{"num_attention_heads": 3, "hidden_act": "tanh_gelu", "qk_norm": false, "init_std_o": 0.00491, "learning_rate": 0.00793, "doc_mask": true, "dataset": "wikipedia_en"}
Each number is 128 + 24 x the weight over the matrix's rms, rounded and kept within 0 to 255. Layers, rows and columns count from 0. Numbers have three digits each.

# layer 5 MLP down, 96x384, rms 0.249, rows 0-95, columns 128-191
149129097098129128152127110129166090127111141142139129113079148129094133099152157121128150100139122138084116097108134111094146108103149110132140157124137114139134129124121103105082127121116134
137103085122092124128124111098146153105133147116142148102150159163060162160129138131120135109095155161124073122105137069124142125099100136120097154146115165164081115114125089127085124145158124
143161106089154123128158124144105150118140127105141094119140166146129145132111138132144134115166134110181119139122127159111138113106138166154102129113093103126119150126131133159108115152123117
116127128147096087188125153091051135117119079111087118141127146110133090135125087117146091128140114119143138132148081118116140117142146109157139115094108139128158096107124086070108154107085095
132131117099142138143157151160109106164171167163148178147127108066141177119112136146134151134161161122135153082116101139123108159118122119127147146139145133160122127122104115130151143153120119
145104165142158174134139092147120132104120077121135154127119156128156124135144135088134126159118119102126158097113132166139158110160124129158168109117119118145098149125130176108124149066172173
121106123124097132140113099131101105135114123133146131108133113142098168108108137124123112165134129118130127119138136152105160097095124099127123167153141105141097136117105090090070130125077119
165066146140139162121109100123147129088118135126118141126110155156131108170144131172150116143122118112097099099097143125152153137136102081117168129134150173137167122115110140098131131167140112
136092120101124124129110130116135114113098132127118182110077117108115097098142132126123142094126141074096135122130149126147081112156133150139152103137153148122086093117130140100099114130102101
119161095112111118150145127143148124134153143121175130137093097137142135095098153167151125132128079086125117134122103164093119103159192124099162139129132081143103120075127140135121108138071159
108136158126098146163139133121120115130199145135157107131138113112102092127117141133134117110142099131148095158153107153149110089119137129170137142121114128163120114127114112140137148150102148
125150177079124144188097156084140176104140073143143115109144121095163149153147151113143144087088154111134129143108137029112138102106144166080137127164111117142103091125126121127118116124121110
089107122135110138172133119070128124125092107185138119120122130125121153149063155140152117166162134111132129116130120132117121114125110134112126145150123099154143131078098103128108121116086176
112127174104135109137144155130127144154146117081145156151118145114105109160161151080144120128184092149135129134128184115142135133136119144128142099109110108118117125111129140125147101133086135
119131150143109121123141128136153126123162149106137166121132124097136152124153116115118084152110121135073132128104091087117142140116110107099111110116145123102102170143086147142126157148135106
131149156081125105132170137154096128162105149087099123089156154105155069158080113109097123126120157124133113109111129125111134138131116130103205130077143095128142117127113160114187143154088140
096163125125125121121115106088089092135170144154100128132115138120147115116103128139171124153159126093101136094125115117117093156157119127130154102132117123127106149092156117120133081125131156
177140115139154153120155138129101136124162125082134113164138126137092142133151121114149142152112126140097125117098133116185135137125115176168197116118134072107081179178146123130173174165113125
138060088153115143133119101069146114122098119153145131165137135084143107149107093132129171101168150145128139128163120099131121096126075094158175144139123172111113125103085075090106142150136153
151183121129148110122157125131118114149138130096141085127137113114117143123135088097122137135122120162096124139140128157139167141170160150103125135103104124163135131122151134177108133142116095
110125125155118154139154113141134147126102086162102115156128114105089125116148135143111146166111139127097093124170126090173147166162124115102125110146159130113100126120132093128149128175070142
128153117133135098158114063155084134126171092113105159128135166143107126156144087108139115100091154148154121168141109135076075144136108130138145134142150116120126167120157128136119107145103092
163087133175130120128126109101176118090149123136183114160153128137158087121165113138107135127133140134121112141156122103115112141121088136124104122157196121165158118140063147153151158134109107
133083181105124112090142116150132118148092147132108140091146123129103132111085114139131137140138142159108131109122153075142149108117142133128129094100115091118091117094089147110160137157119143
089167125101184134168116101105149126165136105084133173108142132136139170112156126097121135149127128116189116159150116144166095148099129141130156117141103131136135151140093129143141164078158105
121125150169123120159118142164146111133154130146119134132151096073114130114131129113139114098141133157116123141140089168161099124108118125117121134127111152144146118142117159104168138171124108
122119102130144128140131104103116107134079109125139095107118137129100081146126175139138095128096129132136123151108076143137127117101102096167137117100094135164177110121100093110160177120124147
097134115160132147145117118090119112095083129120138147155172123149100104138101153127132158123128131134123141170155130173093144153111106123116124132168122152160166142123109107111125106116151126
120132094142129080146172103136165146098146100111107159116122120133122133149112091151109127085129140124130121160130140138123113141133117137104132111178116081119131103116115123141117153087115110
122105104132140158151138123115130135165114131128101084110126128134110133137112118137132139125152129172081158115115130103135129142153119141114146172135122104123105117123146107123129162103102138
126164154122146115155138105135163140144127106120088128112104120132147104156128143129090122103113121149128115164158123121111165118090119109103127092144122117159167124120120138135107130118096148
148140110150110141126155158145143115161112119154125107117072132109076130122088084124140169120092136093116137131102123112110119125175148140128107122095116152131131118144144131107123146112135109
137150124157151087104096106132117127114145084137129148131130117117091143093080172113098125120121116097147126110146123141121096114085165146100090137089148145116130124146131141141132108116162143
122128137119149128143114093117147080121177136143101105208148123103154108114155136104107143138135128175140193096150137173127113153105111126142150102155110126137156114153103137067073139144138158
146188135122142069150123133130128105114191137095141128179162113112130167150070143120080120081127123116161162171157097164105139113122114163110117118141086138125110131127159118135137106101138123
134107137162102142160125139113079114111123138121133121154104115135132090123112107188154156129121117121103152105116121111097112136136120114142168101128146110134143118151083100120132065113113093
134149144120141112134144157149123130139178111152154146133150133129132131151164096094126121136133128108104133110135123126122126111124130153135165129111121143165172127123115141145136132109153140
182179112132140160123115084128151119113071147105109116155125110109127124094128141153138141133139110132108132126121108104137113106125144123140145105105111143126136128138146102104178169143124142
129139138100103106136157122140184140128135127144131140137124128137124115125144092122132109081122121155179099116125132149100143116103111129110134126180125129133111098133131106100099110087133136
140116155156140180115132153101173127123095121105136122096142148121137109107100118176131153113092170169123130136146201097176181139173115168082138116158114130124155126144100111131094111125132102
152111118091144140142142128109124123140123154122112141129118111138159118127124130128175159115144177154152098141147128147136148129117131156110132132080172141064127144115153074108150151119130114
091139105112132082111099152196133135101092130163109118107113116146094121091140115166143117128115121128091105139108140108120147097109110139122104131095086161115156109073158093132088087130126142
106124124104123114112097134148097134098125135140120153132158132097140104123146111187121143140111126157165141118146091160152141124172135174087113151156161136142120113139147112112109125106143121
155160107138121134123128115124180146140198114150137144152164148138104115115142141119139158156095124115126112140095120129136124135142118111144147145111138139109122126140144132121162143098129137
162141127093112131141142154126131111167107125115091147096132140119142120124110136172149125142116116140109117138088156140122146119161130125153153153141145135115134127113112129082102115125145085
158126124114114103113141134128160166091135152119096151122139141140118173140115151119128135138104120097108135137153123125129109113126124165147096103107151111154105152105172106132113138145193095
166133109164150109069148113148151129104163100124101161151143137147119121095110150132161137111172135096086162099088112128102097147118087078115151102122093156138147143087112133157156110139096145
189098062125135145112111113149083136174082122134100118105091137134134158153092178155167153111145125105125141124117148116132138099101146111119207127120131138114147132093140132133104120108114099
103148148111134135157142149127132114150142122122133120138067130157092162157154142120149157138150146154139131111112133117146115160109113125122095121152165133116140134148166099124152106114099139
123125098121153111118118128117115119142103148121103155110130179116109105168120121152124133147109109122129122085071157122111167123110118087132126129156152120129118132153153137133104154163102159
180107109125134136137113133082127161137132190182094135136139097128161132133142147120161145074088103156110151107124138147144137116064119120122126151115148126131055133162127120108092141072157109
132126116147105135112121137091142139148125165102135116140137130118139098132126118142161145118155114157131149127155135095137122133144103127143129159115146150105099121102132150118135132122118133
142155142117165167168105123120164092110107122117171149131124109099147070149133114124125117122129183130181121128132112157117142161083135129117158113111105125093156143158120137110126121138085131
063180133082121128097125128132097140073133119173120104109105136102128107133145131119094132119132144122127136138159117102127122129136100176166165113163098180128143085148159107132144133122144102
149151133167189154127118095116135149129122180106173146130168139103153136130129088131123163117136086125147147165154143114138111147116134146145132093124175119129080170134147187154143108109130135
149136180134125176138109134138116148134094139123167104102110105154110144118147123154125116124118133142110124128150105174139151119134134180103127189119124104127152162128104138076170126121159092
126086116116126162123108118142121110100084084185132150096115132122087126127108157122117106115130086101102130126153142136162129114100151110114154163128133104156139098091104127126120143109115122
079085125128130139183099163132169137106129131150148115162114127112099148100116097169113123143142083152092145142130141129089178109152107125143119100128090122150097107149162170112168067168103082
108148108158150129143150122168149141112140108129170101110132126135138130098102130115108131068132109127156116138131121096157103158117122136124091152149123151128117125128140153144095128143118142
135109127133094112119125151156143135125129139104121141174131150143127136138144126102109107100108091162123158126118167107125127125116137164133091095169129128133120111109123085128125108170157110
117096073128117112107139178098105162119127093133153142159125129114154118112117161158107090127144120151178056138136111129135159128113126115158101160163169093135145112087099109137132118124126115
125139153134123161111147146078124120129100128145122121172112130103105105144140161132162123119149137154101119141102132132130138103107145132143122139170150131147101128123112149129179101157103139
120123127094135145094141107140118119118115132121110143164132160120147110109112122095123147129155129104154144124127126144119132125130142130135134125101128150114101152130122158129150162126124093
150131192127122134128098132147122121148097158149149109145152129157128120124115140120092158096146154128142100117131148126127127131157127147128099152115096129126140115105167130102127121175170080
129116094118128117127112101149130124131150082157144202140103114077121108118135124126145135118122096126108137161159136154152093085129125153124116127122125137106115143120171083092105123101125141
131148156138116136096133131089142136146185158143127140136097141121102119114099131184115124111126127144173122156142134129148148161170154161083139196147153101122097130149154158123110098116148107
108122176107160110136120108148132122193108121104135154128141127149132129157187155094132123128140112076129099124103143105153098125110175192164129119147095141116108154115133109142116114172145152
104171098131114113150125133142139128107114122115096140138183133132138116077137116166122135152132129138088142110102131128116121128126165122110144111135123112141116130111125157132120143137135161
126154128135125154106127149141147105146100141090122122113132141134106138128107120116109129101111101119137108160141131077113135116152115150139140116095112115121126115133122140154168123112090151
175136122163161122113119117084155103130124144128122127146095110121122128129102174153137129093130158114118124121114136104091099108111128113148117096140155089126171118123134100121155138159157080
095149121104132116133096136093104141147153126084099115101101132096115138127121084087137088142126124124167125137114171131136102135182086139165126098155129137137123121125145107104084111140099103
114140144142119170130156132111127157162098118136137153124127117108141123117109181153151139105120151148133120133147109108105132130077146125086141124111104155169151113105126117128108142142106136
147054129136167168099085155139105101126089169130092136118126115121120138102093129145172140150162112148085146070143185128140128107142140077090096116107135117111132174124073141073191117144071184
155168144095098081090153102132100109117111095134183134112183119128107161093087124108072091074120133211136111168103133139109083129112081144144058132124157092140107108080112129135169078104100173
081081176107128120147143153157139106112132085103146146133107135176168163102138136104118100134135126118092115134122115151130151127156139159124096111127160124118157164114131148106100140131130110
092127123099130099135104126129171141102170186092127141154151129124101104139149117098118159139127122156159129137134134127131127086153164123141097138113141143127142120085133160155147129145093160
107138110139122134132085136092065114154131162123148155123148102126117131126149107107133105107144158132132120118096119111119099089130106128106121125098157093126149144112095143106117083120090100
126171157151123112116077099121117107109148130116124168132137136135139118113134057110118103124109103136192167129121119162118137144158149169136087118118115110077081108091149146079134120147131095
151114133148189144144095132195101135136178124085066148182132118125114122135134085141153142184139141154146188067117131174134163136111166175147100138113144147136146200141175205131096164160125137
106115144135113121120136111113126116126158132089137111129122124141132161160113159111178090155110119096134138120110146164124149117087124130156127149113127106124128139092170179117045158079198105
158117118144142129106106118156098120134150109119126126109155106182120148109104086141156176183151088133088167128106106132127121142118126120116088101142152122080117177186136145118122155117136123
098127107114139099124155125115113155131150137158144109107122144184161125112147128118095101127179113126122115136119118132135146137118115118132136174126145132151090104120103145115142151157124128
126138126159163147130140149053134148126108121139149134189127179089151147146116102140155133146165132132164164121151095132129153149109123139147160119119127107116135179121122134131174176147150141
123126136124146100125118118140122116119165108123107142135155154147160123153137168126111118125134107110137153106112154126123113144118131134131155148116148141130147145128148113128099106089113164
110148112105129117111140121107175117140129108116122094119152129165145112143111126173127151098140157120131141111109142147140130123110151119189116107109104127113147145114137115130126114162141148
121100130106125097054141109145116137087157140166128111136132159127093091133109151176162126114143097107114118164104122088094142096154150113154109125088147160096099121117093141123180116128084131
132101080071146117134158150107146117086196120135153140078119140136096159104115123087134138104091133160119105119144134113133153111135131152104158083142116139149047117120129147142144097115168137
147144183152125143145144137191145115100106116140145131132091078127129136150119132125090130090145118137086143119161145128147090168130114120124100163176123168165147131136129086116125134135107142
102123167198115163117175139155131136078103092099132129145138125107168118167129163184133091126135109133144140116142119146146095113141128098108086114086106121138096124146123123112178096136208142
139121128123124135144151128135137127155137137120127100119128146075080116119088103116115126120128121096114122148100092125123125143159108148121128103127143132112092115099171101132121142129127137
078163130127194110190144114189155150112112070141095158108145133107114143175111150152134129104119137069135134129090119170137148121109147113162120111143133145120136156123165119124097146127130148
077128112140152155116093169141127113137098126143165167148160150149171166126162125147165077141128131122125129113144121134123099130109129103109110166119109157122149118149139151110134137147134144
156099148183144139154157109097170151166145084132118144116112132126112118157126093078116080128098101139141133148125109136092141123083157117130126084156135128086132142167145133142116142117110165
148087071119091129142085135123138128139140170091070104131120151141134146143086134124143116109137099141128128095119121138092110110124110072097124146077177144122150114117129163111141139160149106
146145111126099086115139108088092094104139154161144148094139126103082151111086172082125138082129132124140155143127137145090101101140164091119153137160082136120130146141130130144140128109143167
165126160103157107141097135141141116106116144123095112120108140133127138155137041136140136143137163115101126113109130131081125121121123127102105134144115155117195167161131139154132120165168072